python train.py --n_layer=16 --d_model=768 --n_head=4 --n_kv_head=4 --head_dim=128 --d_mlp=3072 --vocab_size=36925 --activation="swiglu" --norm="layernorm" --norm_place="pre" --norm_eps=1e-06 --positions="rope" --rope_base=10000.0 --rope_fraction=1.0 --qk_norm=false --attn_scale=0.0884 --bias="none" --tie_embeddings=false --parallel_block=false --init="normal" --init_std_qkv=0.0202 --init_std_o=0.0 --init_std_up=0.0202 --init_std_down=0.0 --optimizer="soap_variant" --lr=0.0025 --beta1=0.95 --beta2=0.95 --weight_decay=0.099 --lr_head=0.00615 --grad_clip=1.0 --warmup_steps=200 --schedule="wsd" --decay_fraction=1.0 --decay_shape="pow" --final_lr_fraction=0.05 --batch_tokens=262144 --seq_len=512 --doc_mask=true --train_tokens=899200000 --steps=3431 --dataset="wikipedia_en"
Each number is 128 + 24 x the weight over its row's rms, rounded and kept within 0 to 255. Layers, rows and columns count from 0. The size above them is the row's rms in percent of the matrix's.

# layer 9 MLP down (transposed), 3072x768, rms 0.0659, rows 1826-1837, columns 192-383
size [104  95  97 100 100 100  93  96 105  98 107 101]
[[120 136 134 120  91 145 155 133 112 112  94 132 174 124 150 178 151  94 143 161 103 114 166 107 147  99 150 147  87 132 129 132 131 135 124 106 122 154  95 129  84 142 144 136 124 156 127 114 127  76 166  90 151 137 136 113 144 132 100 126 167 149 113  74 116  66 117 117 129 118 138 104 118 170 142 107 164 106 154 137 118 106 149  92 137 107 120 114 106 145 122 117 110 185 142 146 116  67 145 100 148 110 118 135  99 140 123 107 160 126 135 139 156 124 124 115 144 114 150 151 110 149 128 115 112 162  60 133 137 149 159 135 139 108 124 118 117 114 148 157 148 125 156  76 131 109 163 137 133 168 136 122 164 131 174  84 140 145 144 127 185 110 130 118  85 141 133 109 152 191 122 139 176 118 136 134 158 167 176 134 126 110 119 107 140 133 163 119 157 101 124 131]
 [151 149 114 121 123 141 112 123 115 137 160 184 107 111 126 130 124 141  78 151 163 112 130 120 116 115 151 152 132 128 138 122 172 133  99 108 127 142 104 148 153 153 133 113 144 144 139 122 108 148 170 110 138 117 133 162 114  81 123 151 158 126 148 121  68  96 112 159 105 146 156  97 115 173 136 156 140 169 110 105 138 173  92 118 120 133 119 107 167 129  98 144 203 159 101  98 122 129 166 125 125 162 106 119 175 153 132 165 126 109  95 188 140 121 150 160 112 159  96 157 137 145 127 104 112 101 141 114 133 117 144 138  90 124 138 130 146 150 108 134 113 114 119 131 122 124  68 133 126 122 151 143 143 147 138 134 161 128 137 163  60  97 143 111 163 115 114 136 152 104 138 150 137 102 160  81 125 155 145 140  97 122 123  65 105 139 113  78  88 150 145 134]
 [153 131 113 154 141 158  87 158 151 175 127 122 136 163 111 151 142 144 102 116 104 111 134 128 180 141 160 102 174 120 136 121 180 131 138 124 126 133 150 153  97 168 120 131 108 140 120 120 173 132 131  96 116 151 142 155  99 159 133 131 114 152  93 105 143 159 127 183 149 109 120 144  77 129 108 120 151  99 176 145 166 162  90 128 115 129 144 115 143 163  69 154 112 122 126 134  98 143 152 123 106 119 116 120 112 133 142 125 167 125 160 141  79 152 125 101 128 118 111 103 134  68 129 179 167 122  68 125 110 105 110 113 124 152 104 162 151 128 128  88 143  87 147 109 127 133 141  94 100 148 111 142 120 153 175 115 107 139 105 121  99 144 113 123 105 131 129 142 121 129 128 107 159  97 120 130 155 174 132  88 114 105 133 146 154  95 171 123 114  72 119 111]
 [151  97  90 114 175 145 157 131 142 126 103 119  98 121 108 150 116 144 112 113 108 104 133 112  85 125 157 110 128 128 120 134 117  76 135  92 166 105 154 173 118 167 140 137 111 130 146 187 149 148 176 115 134 130 115 153 113 119 161 150 116 113 116 144 169 152 158 138 132 159 121 130 170  91 122 108 106 163 129 145 155 140 148 152 166 112 162 121 114 135  98 121 126 146 159 147 137 160 152 142 132 126 128 177 145 164 148  98 113 135 136 141 114 166 113 164 125 161 125 153  93 189 122 109 146 120 125 154 163 157 135 115  95 113 121 163 158 121 129  77 163 156  92  92 122 134 125  73 176 119 143 139 163  92  78 143 158  91 150 102 138 106 140 137 114 107 131 106 144 148 152 141 131 150 128 117 124 119 110 132 114 124 142 138 113 138 160 181 123 102 156 152]
 [114 128 160 139 132 107 116 137 150 107 113 128 121 141  94  86 114  78 145 141 109 106 116 166 167 129 120 125 133 144 120 112  92 156 149  92 145 159 139 101 158 103 132  98 127 174  89 148 108 176 122 120 169 158 134 101 102 129 125 146 139 172 155 127 134 132 138 145 126 142 120 154 135 149  83 111 134  74 177 128 177 112 158 166 113 131 104 126 129 185 115 112 106  71 101  80 141 109 141 150 153 144 124  97 131 153 127 139 160 133  46 123 108 166 123 148 153 141 135 128 117 124 117 118 197 119 133 151 143 148 173  85 125 109 107 147 170 138 116 135 129 140 115 126 141 133 109 133 133  91 150 131 128 116 189 146 140 168 173 135 159 122 131 117 150  95 128 121  85 164 147 164 166  94 140  95 150 120 130 101 111 119 105 119 143 124 148 122 138 118  87  88]
 [134 134 128  94 143 131 145 144  77 129 146 152 136 158 163 152 126 123 126 104 145  87 137 141 143 113 156 114 111 114 156 105 130 145 140  95 160 135 147 142 136 171 166 147  85 112 178 145 144 137 125 176 136 115 125 151 131 141  86 135 116 136 143 156 123  90 128 120 162  80 189 169 116 136  94 134 125 106 115 157 121 142 140 152 133  93 123 162 131 145 106 156 113 146 146 115 135  90 150  93 145 127 154 160 135 149 150  99 148 128 150 120 114 150 119  94 111 148  96 141  99 169 102 122 161 133 171 131 154  98 125 148 111 118 161 110 151 135 185 134  70 123 162 142 115 115 131 133 107 107 175 103 128 103 102 113 147  77 109 150  90 126 122 122 108 109 115 112 127 131 148 125 116 131 123 122 141 127 158 140 167 112 165 130 125 133 115 137 132 115 158 121]
 [107 122 143 126 112 179 191 149 135 104 111 109 150 153 156 134  95  91 141 151 133 153 134 110 120 143 127  97 142  88 164 127  90 133 131 104  97 132 127 137 127 140 124 144 132 124 109 112 169 155 117 116  98 100 180 126 145 142 140 132 135 134 136 117 136  91 130 109  98 129 101 130 119  87 149 130 142 146 127 126 185 129  90 119 151  83 133 115 137  81  90 119 155 124 120 147 112 125 143 102 137  90 100 152 173 113 121 108 145 109 143 103 142 140 147 124 113 126 121 160 152 114 133 160 102 155 203 180 105 105 144 137  93 115 112 153 137 110 125 180 146  89 127  95 117 114 125 129 130 116  99 153 152 111 143  92 114 112 107 118 130 120 169 101 176 118 100  95 137 139 148 112 110 105  96 141 106 127 149 117 147 132 114 166 123 106 145 148 119 177 114 166]
 [131 132 145 124 114 104 117 126 138 141 140 172 108 131 106 160 129 156 186 122 148 152 135 101 151 103 134 161  68 124  91 133 124 136 145 125 135 184 166 130 133 119 135 129 120 114 107  73 169 154 106 105 124 132 154 118 140 125 122 122 109  64 131 177  95 115 102 128 101 112 132 110 108 137 147 125 132  99 132 107 127 115  89  75 124 138 103 105 163 147 121 114 125 130 159 126 144 110 111 149 128 145 153 155 120 128 106 153 115 121 161 116  98 153 126  94 164 106 151 118 137 147 140 141 172 103 110 120 113 181 139 144 129 114 126 109 109  90  91 121 139 167 176 120 118 130 124 114  86 139 141 107 121 113 127 133  93 150 106 129 113 151 166 146 117 131 148 155  93  82 167 133 152 151 108 120 167 139 128 121 166 135  81 159 118 123 141 114 147 146 110 122]
 [109 121  98 111 171 128 164 160 114 158 146 140 154 113 133 114 188 113 132 103 106 100 126 153 156 143 147 136 119 129 148  74 129 115 127 107  76 118 128 110 130 152 151 211  91 164 159 149  84 127 137 116 102 154 165 145  93 101 126 140 147 117 104 151 136  85 169 107 113 145  94 146 105 126 130 124  94  86  80 136 139 101 122 137 127  92 156  70 106 110 124 177 136 148 123 126 147 148 116 127 144 132 139 134  88 123 123 142 113 147 150 113 124 116 135 116 128 143  94  97 133  94 120  80 120 103 139 125 112  65 110 131 117 177 120 119 103 143 117 179 132 107 140 122 114 128 130 132 101 124 138  67 166 145 167 124 104 144 132 123  95 115 133 110 124 138 119 126 152 123 114 124 128 129 134 147 115  81 113 109  90 134 122 162 149 141 110 140 120 128  96 115]
 [110  97 135 105 116 129 101 134 133 132 172  85 117 140 150 160 123 137 120 108 142 145 107 172 110 140 134 109  98 144 116  90 152 160 153  99  94 108 132 123 135 137 126 140 122 130 146 108 129 145 146  97 111 104 110 146 119 136  89 117 132  97 117 135 149 138 118 112 105 103 121  89 130 140 105 130 142 115 171 139 123 133 134 124 162  83 110 132 126 148 146  94  84 156 154 121 133 107 164 192 147  85 104 114 149 163 124 168 113 124 138  99  89 161 134 162  90 111 161 123 152 132 144 142 138 115 144 122 135  86 104 121 130 125 111 148 127 124  90  80 120 134 140 124 156 110 157 104 106 111 143 161 146 148 103 106 140 147 155 109 126 133 128 183 159 151 108 105 152 130 118 117 139 116 122 126 129 122 101 126 109 141 108  98 175 133  77 122 165 110 130 105]
 [130 133 118 122 147 116 125 138 175 181 101 129  95 139 167 139 138 142 182 108  93 105 145 100 122 112 110 155 169  81 137 195 162 137 158 136 127 117 144 110 128 118 149 130 125 164 127 112 155 131 110 114  86  92  97 119  97 107 138  82 146  73 107 139 158 141 122 106 159 112 168 131 135 101 142 117 113 167 141 130 132 138 115 163 132 102 154 106 113 118 149 105 130 147  98 107 149  67 141 127  81 119 111 158 139 152 107 104  96 116 163 185 124 128 146  98 131 117 135 124 148 141 144 118 144 173 124  98 142 165 151 140 114 110 126 115 103 105 134 116 133 102 123 132 109 122 159 128 124  97 118 158  90 143 132 114 106 100 150 144 103 165  86 105 121 134 138 149 117 152 123 122 136  92 113 135 118 122  85 118 194 131 113 133 141 153  89 141 153 146  72  77]
 [141 150 119 156 173 122 104 153 125 101 132 169 114 130 201 155 140 146 103 102 137 144 113 137  95 174 121 135 112 134  97 103 140 124 129 116 115 114 157 131 148 136 141 143 143 108  66 139 149 135 128 118 102 119 125 142  98 128 162 121 130 114 132 142 140 138 124  80 105 161  99 121 117 146 151 125 132 114 156 112 154 149 121 143 134 112 147 103 118 152 112 116 129 177  90 134 112 113 131 151 113 152 141 148 174  99 160  93 122 130 138 109  99 139 146 119 127 153  60 184 106  97 154 105 114 136 137 116  99 169 119  84 109 105 105 115 168 128 145  75 107 121 126 130 128 116 136 113 145 114 174 114 124  49 134  81 128 136 140 185 110 132 131 114 132 141  98  91 129 109 101 127 117 138  99 132 120 129 133 127 163 147 109 125 140 132 140 108 127 135 114 140]]
# layer 9 MLP gate, 3072x768, rms 0.0659, rows 1827-1838, columns 192-383
size [ 95 101 103 103 100  86  93 102  98 108  97 101]
[[124  85 129 140 123 113 137 120 161 138  82 148 136 152 133 141 161  83  97 140 164  86 143 150 148 122 140 108 154 123 118 129  98  78 153 135 166 147 154 134 103 131 132 140 114  95 131 147 133 141 117 114 143  68 135 124 143 131 167 132 101 143 108 141 129 135  94 147 136 110 167 120 109 162 127 143 115 107  85 130 145 150 174  98 139 137 150 117  98 156 115 104 135  88 114 148 167 132  83 116 102 128  87  88  95 123 123 158 127 135 115  96 114 105  74  93 125 169 133 140  92  89 161 151 138 165 146 139 116 135 172 141 124 136 129 165 109 122 143 114 115 144 149 148 137 102 135 116  72 125 153 123 126 122 139 143 141 132 115 109 112 137 128 174 145 161 102 132  93 164 117 135 118 108 135 106 138 113 131 123 130 124 168 115 141 144 168 149 105 138 127 112]
 [106 130 135 111 158 128 140 146 144  95 111 110 104 103 158 140 168 104 117 138 110 144 132 117 133 103 133 159  97 140 125 164 118 123 161 128 156  96 139  97 120 115 129  85 115 110  85 135 153 174  78 144 112  78 110 114 171  84 100 156 152 145 131 149 104 134 113 136  97 111 136 107 160 127 117 156 141 138 167 139 131 148 117 134 118 162 156 111 143 122 102 123 136 104 106 115 171 154 151 120 144  89 167 158 100 179 117 160 100 150 128 111 146 123 130  83 125  78 104 154 157 102 139 132 105 104 111 104 164  97 175 170 104 148 144 162  88 102 114 144 155  87  92 183 122 132 127 147 122 148 102 128 122 117 124 150 100 131 130 138 101 109 177 165 132 110 157 144 129 138 132 153 123 113  60 147 135 123 131 146 123 108 141 115  82 179 149 131 140 129 128 144]
 [140 108 118 171 134 183 116 105 186  85  97 144 119 133 144 129 123 132  91 145 133 151 105 150 134 143 104 134 110 122  90 143 170 109 127 144 123 139 167  66 117 131 129 122 180 154 115  56 136 152  79 113 130 148 127  98 133 120 155 150 138 142  62  77 144 116 154 193 128 116  96 134 129 109 157 119 156 124 191 122  74 128 124 108 113 122 123  94 161 135 155 117  94 102  88 132 156 123  97 112 127 148 144 121 122 129 166 136 102 145 151 142 142 109 171  94 109 155 135 171 115 128 109 142 114 127 128 107 165 134 132 122 146 126 142 112 108 113 100  80 151 129 122 160 118 143 152 125 117 119 121 122  98 159 126 123  78 117 181 139 122 118 158 125 141 142 155 138 122 149 147 127 128 109 171 111  88  83 103  98 128 107  92 115  86 166  95 126 128 139  99 113]
 [102 169 121 128 118  60 116 149 148 147 101 106 101 127  83 144 151  87 106 126 128 174 151 123 128 145 135 130 105 119  95 124 170 134 148 143 142  75 112  86 135 124 119 155 190 146 156 109 136 125 140 117 158 118 134 141 136  88 123 175  92 105 127 134 148 158 112 109 173 135 138 101 162 153 139  91 110 114 112 158 139 139 122 147 107 134 122 126 136 146 132 123 111 170 154 115  84 130 145 119 144  88 138 121 158 170 121 138  98 150 156 100 135 142 168 159  91 124 165 121 145 140 161 125 120 120 117 114 168 151 109 149 129 130  99  90 131 118 181 138 124 136 117 141 121 148 123 147 118 102 110  99 102 121 126 135 151 133 180 122  99 134 106 175 114 114 130 151 157 142  98 140 167 148 123 110 144 135 157  96  99 108 134 126 116 113 161  95 126  79 132 134]
 [155 156 137 133 139 131 170 138 111 152 119 128 103 120 126 148 118 108 120 155 136 116  82 147 166 157 132 141 105 143 126  88 114 135 138 107 121 137 148 181 104 128 101 135 157  84 178 178 130 139 136 132 171  92 138 135 129 125 136 110 124 113 136 122 129 132 159 116 100 113 148  94 187  98 133 115 111 145 169 119 114 101  58 129  83 158 150 137 157  95 137 142 107 186 129 136 151  87 148 129 174 141 102 151 140 148 138 148 156 140 108 127 137 102 148 142 119 143 144 109 168 146 170 157  83 151 109 145 118 176 143 190 124 109 166 158 124 162 148 135 159  95 143 126 110 127 115 118 120 142 127 140 117 129 136 142 131 157 118  73 118 122  91 153 107 161 114 115 136 143 130 121 126 131 119 140 142 137 116 183 126 149 125 112 142 115 113 149  90 157 140 115]
 [ 99 115  99 114  96 143 141 129 146  97 146 122 139 131 106 124 131 111  92  87 118 134  91 140 174 151 136  76 137 114 122 132 130 153 120  82 139 138 165 143 135 160 125 117  97 143 104 156 118 129 136 153 129 126 142 122 151 179 144  60 117 130 130 154 125 147 116 149  98 148 127 144 105 111 125 142 129 115 114 132 127 118 151 145 164  81 114 142 146 141  81 129 153 131 179 162 156 136 119 124 117 123 185 107 103  93 110 149 116 112 116 182 137 112 114  91  96 128 142 188 162 139 102 169 134 118 137 104  98 133 163 122 137 125 154 183 132 165 122 116 101 121 136 131 134 158 112 119 120 141 159 103 106  78 144 130 183 112 154 119 129 104 108 135 126 181 132 118 112 139 123  99 122 165 127 167  90 139 141  98  98 103 134 103  82 174 126 122 158 147 125 111]
 [101 138 162 143 157 148 129  83 146 110 118 132 135 132 107 124 120 107 139  78 122 145 140 122 132 142 129 120 112 107 129 137 117 164 145 184 105 121 120 117  93 116 109 153 123 125  90 135 147 105 173 108 128 141 138 111 156 120 146 148 147 106 119 150  99 116 129 142 175 154  75 121 141 109 122 110 156  95 109 110 144 145 140 167 110 160 121  97  75 100 154 141  78  89 127 148 137 145  72  95 144 173 103 125 111 118 108 147 144 130 147  72 176 149 164 125 113 146 157 127 134 142  97 149 169 112 142  75 159 105 112 136 145 136 123 119 138 155 133 153  90 118 113 170 135 141 106  95 132  82 127 143 158 129 139 108 133 127 129 143 136 157 123 148 117 114  91 153 122 132  98 135 151 147 158 175 168 120 106 144 119 163 164 159 125 135 112 110 121 139 116 104]
 [109 133 132 112 107 105 113  82 132 110 132 154 162  71 112 154 121 165 139 110 117 146 136  80 125 156 168 131  97  83  77 128  99 129 153 175 105 180 161 173 110 116 133 101 144 154 145 158  92 134 114 182 138 151 163 170 184 101 129 117 108  97 173 125  88 162 124 114 102 144 117 101 129 116 114 137 117 132 134 140 197 117 122 132 147 103 149 122 112 125 120 137 119 101 110  90  90 130 156 130 116 121 161  96 107 133 158 152 102  99 129 133 129 148 137 119 156 127  71 145 161 124 132 115 147 118 111  95 119 115 108 168 108 136 145 132 110 137  98  88 136 117 146 130 139 108  84 123 115  55 157 121 158 162 144 133 142 115 130 142 153 152 132 102 181  93 132  90 138 149 127 151 110 172 103 141 149 129 118 164  97 129 102 118 138 127 158 164 128 135 143 120]
 [133 107 111 130 126 138 141 123 118 169 120  91 121 132 124 147 113  76 205 108 139 178 130 111  85 130 104 137 124 127 124 149 118 136 133  89 149 155 149 177 103 157 146 156 162 160 144 131 125 112 123 115  86 152  96 128 145 153 106 141 153 116 140 153 159 132 185  84 109 122  92 131 155 130 144 140  87  80 136 105 121 174 159 126  50  82 103 135 126 126 134 142 123 124 143 111 150 121  94 143 131 131 111 136 149 102 168 141 139 138 151 141 140 108 163 135  97 112 136 136 121 127 137 137  69 164 137 161 113 135 127 123 121 129 115 144  77 106 154 130 129 107 107 102 159 155 135 160 145 152 128  86 142 111 113 138 152 129 150 155  97 156 128  99 164 147 112 145 159 179 108 158 115 108 145 144 116 119 157 134  99 136 108 159 116 148 125 116 120 161 158 158]
 [123 152 120 148 135 138 118 111  88 173 138  81 162 116 111 109 106 135 143 167 165 139 150 159 119 137 125 140 115 142 159  84 112 118 129 136 133 160 144 125 104 101 118 156 155 145 133  98 146 106 103 127 133 115 141  97 119 147  72 137 114 132 139 162 149 128 107 118  99 127 128 115 103 109 108 146 100 141 170 141 130 101 138 130 123 123 137 131 130 123 148 128 150 122 130 145 161 130  92 132 111 156  83 119 107 134 124 125 128 100 115 125 125 144 189 125 169 138 132 158 154 141 121 157 122 124 158  95 151  96 147  99 133 122 140 131 123 129 130 171 120 190 162 147 140 124 113 109 118 140 143 156 125 129 121  57 109  96 186  79 138 153 140 140 146 161 140 141 159  83 176 128  90 117 121  73 127 107 110 117 112 100  87 126 129 136 134  84  70 113 158 157]
 [112 110 121 107 183  94 146 140 121 127 128 145 179 122 172 142 133  40 106 135 151 118 145 102  92 114 138 145 135 111  79 151 169 114 133 109 129 129 130 128 169  95 117 151 111 132  81 122 148 107  79  98 162 115 107 122 112 128 110 117 110 112 135  94 139 170 104 183 144 119 138  92 133  93 101 135  95 114  90 157 153 125 158  92 153 109 179 136  93 152 138 102 167 137 154 112 138 163 127 203 116 114 129 174 176 130 102  96 138 152 135 153 134 119 137 121 146 141 103 100 116 128 100 114  93  88 128  98  95 116 125 151 109 130  92 133  91  98 144 106 135 133 139 112 121 103 144 116 125 135 157  94  91  76 132 101 152 134 155 150 136 140 110 146 164 155 144 154 101 131 137 110 135 126 114 130 188 108 116 120 139 134 130 126 111 110 115  90 127 113 138 186]
 [167 103 109  84 132 135 126 109 101 149 107 140 112 141 104 127 101 130 161 121 137 162 122 137  90 118  77 124  99 156 101 118 131 128 116  83 108 128 128 131 121 115 132 134 144 128 166  79 166 121  68  94 106 101 179 138  92 132 160  96  99 141 129 158 107 134 166 109 135 113 163 103 138  99 106 101 105 136 143 122 126 129 152 128 148 130 156 116 143  88 140  82 130  94 103 108 121 105 114 147 118 144 150 167 139 145 175 189 123 138 137 139 104 147 109  81 149 101 145 139 123 100 114 170 110 118 124 124 127 123 152 108  94  91 161 146  83 107 139 150 118 154 149 115 113  99 109 145 124 106 117 118 172  94  88 120 135 128 111 156 156  87 138 133 147 147 122 101 119  63 157 137  95 140 131 121 172 100 140 110 178 144 143 102 143 101 154 101 115 108 142  99]]
# layer 9 MLP up, 3072x768, rms 0.0684, rows 1827-1838, columns 192-383
size [ 96  96 101 100 100  91  89 102  97 104 101 101]
[[132 167 114 111 123 145 174 143 134 126 123 114 146 134 115 133 142 104 169 127 151 144 129 104 158 142 107 134 116 117 133 150 157 102 195 115 154 151  97  80 139 163 121 130 166  96 148 148 123 125 138  72 157  72 109 116 109 117 107 101 170 138 167 144 133 125 143 104 136 150 149 131 158  76 127 129 138 133 176 155 150 105 141  95 138 154 139 171 115 132 155 112 156 134  82 134 110 159 150 132 140 143 118 145 106 137  94 125 137 101 119 102 126 130  86 114 142 136 106  77 137 139 160  86 136 111 103 151 137 152 132 161 142 123 142 127 141 129 132 159 127 174 112  95  85 132 156 134 139 109  69 127  91 150 162 162 168 114 112  78 187 108 111 100  79 138  85 127  89 118 139 138 160 145 121 128 137  84 114  97 147 165 128 152  93  98 113 134 123 129 144 120]
 [128 111 134  96 149  85 111  80 141 116 112 137 114 104 107 112 135 148 115  95 150 121 122 108 148 128 125 129 151 142 131 134 116 144 143 156 115 147  89 149 121 109 151 131 112 163 104 147 163 122 143 150  90 140 133 102 170 105 114 107  91 119 145 121 135 153 135 113  92 118 100 101 106  98 131 133 166 168 161 103 173 119 153 145 144 104 105 131 123 103 111 145 103 121 124 210 104 103  87 131 129 153 161 111  88 118 125 170 124 140 160 130 108 182 169 156 121 170 116 153 104 145 119 152 102 154 114 123 129 116 149 168 162 125 104 137 157 127 128 122 128 100 116 142 153 134 165 108 118 134 126 127 115 117 145 140  95 147 112  80 163 146  90 165 163 152 103 125 111  92 156 127 106 111 127 135  87 107 129 116  92 135 109 132  76 131 136 110 158 135 145 105]
 [130  97 128 143  95 148 132 125 110 139 138 162 154 194 136  91 132 128 134 115 132 142 139 133 121 140 111 105 112 131 145 124 152 103 156 131 151 127 124 120 114  94  84 106 116 107 123 138 165 174 130 135 117 117 117 165  96 140 153 102 121 102 130  77  86 188 130 163  87 141 125 109 125 102  84 129 140 101 191 138 152 132 126 145 147 132 120  74 107 121 127 105 110 115 145 121 128 142 131 154 105  71 183 125 102 126 127 120 129 149 100 115 106 105  94 133 143 127  93 154 111 116 137 103 135 117 140 168 140 125 114 148 136 119  93 113 104 106 157  84 139 124  90 125 153 129 109 158 131 116  95 126 149 179 109  89 104 146 152 103 118  89 132 136 128 166 134 127 170 153  86 149 108 113 125 145 141 133 135 134 156  97 112 107 153 138 165 132  95 128 196  88]
 [149 129 101 109 130 155 143 158 134 135  79 163 134 160 152 112 145  67 111 144 110 111 121 149 140 137 127 151 160 109 123 127  94 111 137 132 105  92 122 123 122 175 124 122 131 107 146 195 121 125 145 123 124 131 128  81 134 149 120 121 132 129 163 160 136 144 109 122 153 110 126 135 117 165 130 144 133 107 133  97 151 184 126 119 124 116 122 129 126 114 118 126 137  92 148 135 129 126 140 120 131 139 155  98 163 145 140 166 107 125 100 146 116 134  87 128 118 136  82 151 125  97 129 143 159 125 132 127 144 151 118 102 105 158  90  91 113  90 119 127 104 127 168 162 130 109 168 119 149 124 147 122 137 134 121 105 127 129 127 122 120  87 150 150 149  82 142 155 110 124 134 156 145 101 105 140 143 154 111 140 150  97 151 130 131 136 141 119 115  80 131 133]
 [108 141 122 157 126 139 122 136 118 132 121 110  96 155 142 172 102 124  95 153 125 105 135 109 119 133 136 144 134 117 150 139 147 137 102 126 134  78  98 134 104 136 150 128 120 153 149 128 120 131 128 136 130 142 117  72 124 119 120 128 149 143 124 107 115 158 126 110 122 160 161 193 107 106  97 130 130  94 127 118 134  73 108 164 121 156 121 100 139 140 121 166  81 131 133 135 143 117 127 127 109 124  99  83 142 108 133 175 134 138 119 111 113 131 111 130 143 159 113 157 110 126 158 114 117 140 129 107 139 155 126 129 149 136 151 133 127 102 141 119 109 189 110 135 121 141 122 108 117 134  94 135 163 109 147 134 107 137 121 108 118 108 154 155 140 133  95 142 102 150 101 148 161 154 171 152 149 118 144 136 118 136  85  95 136 134 150 173 164  94  61 153]
 [116 150 156 139 105 126 126 121 119 150  85 118 175 102 100 143 130 149 183  92 130 142 119 196 146 167 122 104 134  99 130 131 139 122 122 146  98 175 157 127 153 123 119 112 147 112 123 130 134 127 115 104 174 171  54 118 114 145 178 191 153 145 108 111 142 122 124 138 183 108 108 113 112 155 133 139 129 141  93 122  88 143 123 103 115 143 125 140 115 153 135 118  97 105 105 115 115  99  75 116  90 110 130 161  88 177  90 151 114 121 110 100 126 132 117 103 116  98 183  97 115 163 174 112 104 123 126 122 143 152  99 179 113  93 143  83 123  94 132 132 160  98 109 144 141 110 106 143 115 157 143  95 110 117 117 136 148  91 196 128 139 127 139 153 148 131 171 115 112  97 143 150  95 146 144 162 141  97 167 123 130 158 131 110 158  57 145 123 127 123  96 142]
 [ 93 133 157 117 114  85 170  83 160 102 144 145 158 101 124 162 114 130 131 106 154 143 150 144 148 156 142 119 108 124 122 154 125 141 146 113  95 118 182 120 154  86 170  91 112 123 129 120 131 125 129 134 146  71 124 132  93 146 144 139 130 128 117 126 113 115 171 120 110 132 132  96 142 120 155 167 124 112 137 106 108  95 148 146 151  98 114 120 106 139 157 120 124 113 131 127 103 163  94 123 162 148 157 108 118 131 104 130 139 189 117 118 125  90  95 112 162 134 192 162 155 129 133 120 142  91 120 142 145 142 187 105 144 121 120 143 166 153 158 136  88 169 136 178 145 138 137 143 123 101 103 119 120 128 124 178 123  94 144 170 116 111  81 152 111  95 119 182 121 139 158 122 130 158 135 127 158 127 130 120 139 159 134 160 147 162  75 112 135 116 162 136]
 [142 146 120  89 174  96 165 202 122 138 136 136 122 140 145 157 130 121 117 129 139 105 124 134 113 113 155 163 107 178 147 111 111  97 160  88 138 113 125 137 159 168 151 116 124 136  99  97 155 159 154 129 150 117 139 131 148 112 104  94 173  81 119 128  81  82 130 100 133 165 145 151 134 148 136 106 127  99  99 114 136 114 109  90 145 110 145 120 123 137 146  98 131 128 151 120 139 138 144 167 140 109 134 155 138  90 121 153 135 158 112 119 114 153 136 116 117 125 123 145 118 102  77 122 161 136  96 102 129 118 102 131 131 115 151  76  66 123 139 124 101 121 103 111 146 116 101  74 132 150 115 102 100 116  94 136 119 123 157 145 111  84 123  89  49 174 128 126 109 131 116 114 122 121 115 140 144 157 136  87 150 114 101 174 140 133 124 157 143 126 129 138]
 [117 125 146 134 145 104 154 152 127 144 109 135 139 103 119  87 158 170 149  98 156 126  85 127 129 144 100 126 132 190 131 197 161 110  46  96  94 142 136 117 127 104 111 165 120 124 121 182  93 121 130 103 122  82 146 131  99 143 141 120 104 155 183 152 152  92 117 127  73 135 146 104 111 129 100 122 128 115 142 115 161 118 137 157 114 114 132 136 172 110 133 127 158 136 156 120 106 125 122  84 129 109 165 128 141 118 184 149 156 145  85 139 137 139 133 106 112 149 150 149  96 133 100  96 114  75  64 184 142 179 136 144 148 107 121 157 129 154 174 156 157 146 191 157  86 140 181 134  99 108 145  99 173 135 134 138 134 128 135 135 132 117 139 161 116 135 140 127 125 129  97 118 109 132  99  70 153 146 173 113 128 111 140  93 120 122 111 152  95 153 149 131]
 [139 132 133 123 175 111 140 116 151 116 135 134 141 101 127 133  95 161 155 114 117 144 136 133 114 129 132 112 130 123  79 124  83 153 149  95 130  95 113 159 115 142 120 124 121 129 136 137 131 123 130 122 120 132 132 149 139 151  81 129 113 135 153 149 102 107  97  87 128  83 137 176 143 106 110 119 113 120 182 105 118  83 137 102 103 168 177 122 115 138 109 129 117 154 122 135 141 171 148 135 157 107 133 146 102 144  63 106 185 120 139 134 125 132 135 136 109 146 101 121 163 149 140 122 148 101 143 118 194  83 117 123  92 120 111 129 141 132 146 143 158 101 141 129 112 127  94 137 143 145 119 116 115 150 110 122 124 110 128 133 164 149 121 122 133 117 144 125 182 140 164 116 109 129 141 101 126 132 168 121 159  91 152 125 115 152 141  99 137 109 170 117]
 [149 144 110 127 129 135 116 138 111 113 152 104 166  95 145  99 112 119 106 153 140  89  91  96 142 177 169 152  89  85 125 125 114 124 106 114 126 146 132 137 132 103  92 138 154 146 102  88 112  85  79 113 110 141 139 137 140 144 165 119  68 134 129 113 107 165 145 131 110 123  81 108 118 127 133 144 123 128 133 122 162 142 185 118 133  89 122 101  99 123 128 113 165 106 152 142 126 163 133 176 121 107 138  89 145 158 146  90 113 130 148 170 107 112 100 116 135 152 110 131 118 153 117  75 145  92 138 146 127  80 104  83 169 111 112 107 110  94  96 122 163 154 123 133 119 124 136  99 135  54  99 123 100 123 111 107  96 142  84 152 156 120  95 116 147 139 128 128 146 109 154 115 123 122 138 100 142 126 117 102 115 150  98 145 124 103 148 139 128 141 176 144]
 [136 162 120  67 140 161 130 147 131 143 161 116  85 115 142 123 101 137 126 158  93 126 146 136  93 137 139 134 120 140 130 139  95 132 122 132 113  96 124 130 155 116 122 140 149  79 127 153 137 121 102 110 125 154 125 122 132 129 125  96 144 122 117 127 122 146 130 120  93 108 144 156 147 117 153 101 123 135 151  90 124  94 120 140 142  98 103 137 125 157 161 119 114  99 125 145 121 161  43 112 127 124 150 124 117 137 131 129 167  97 102 138 165 100 111 148 121 148 143 136 149 135 149 107 129 121 146 165 129 106  96  82 193 113 112  95 114 117  84 158  80 145 137  96 182  91 103 143 136 157 102 163 156 120 132 117 122  61 132 162 136 128 107 119 119 160 105 165  69 143 176 114 138 111 124 131  99 154 120 129 131 109 120 156 119 108  70 141  81 138 183 172]]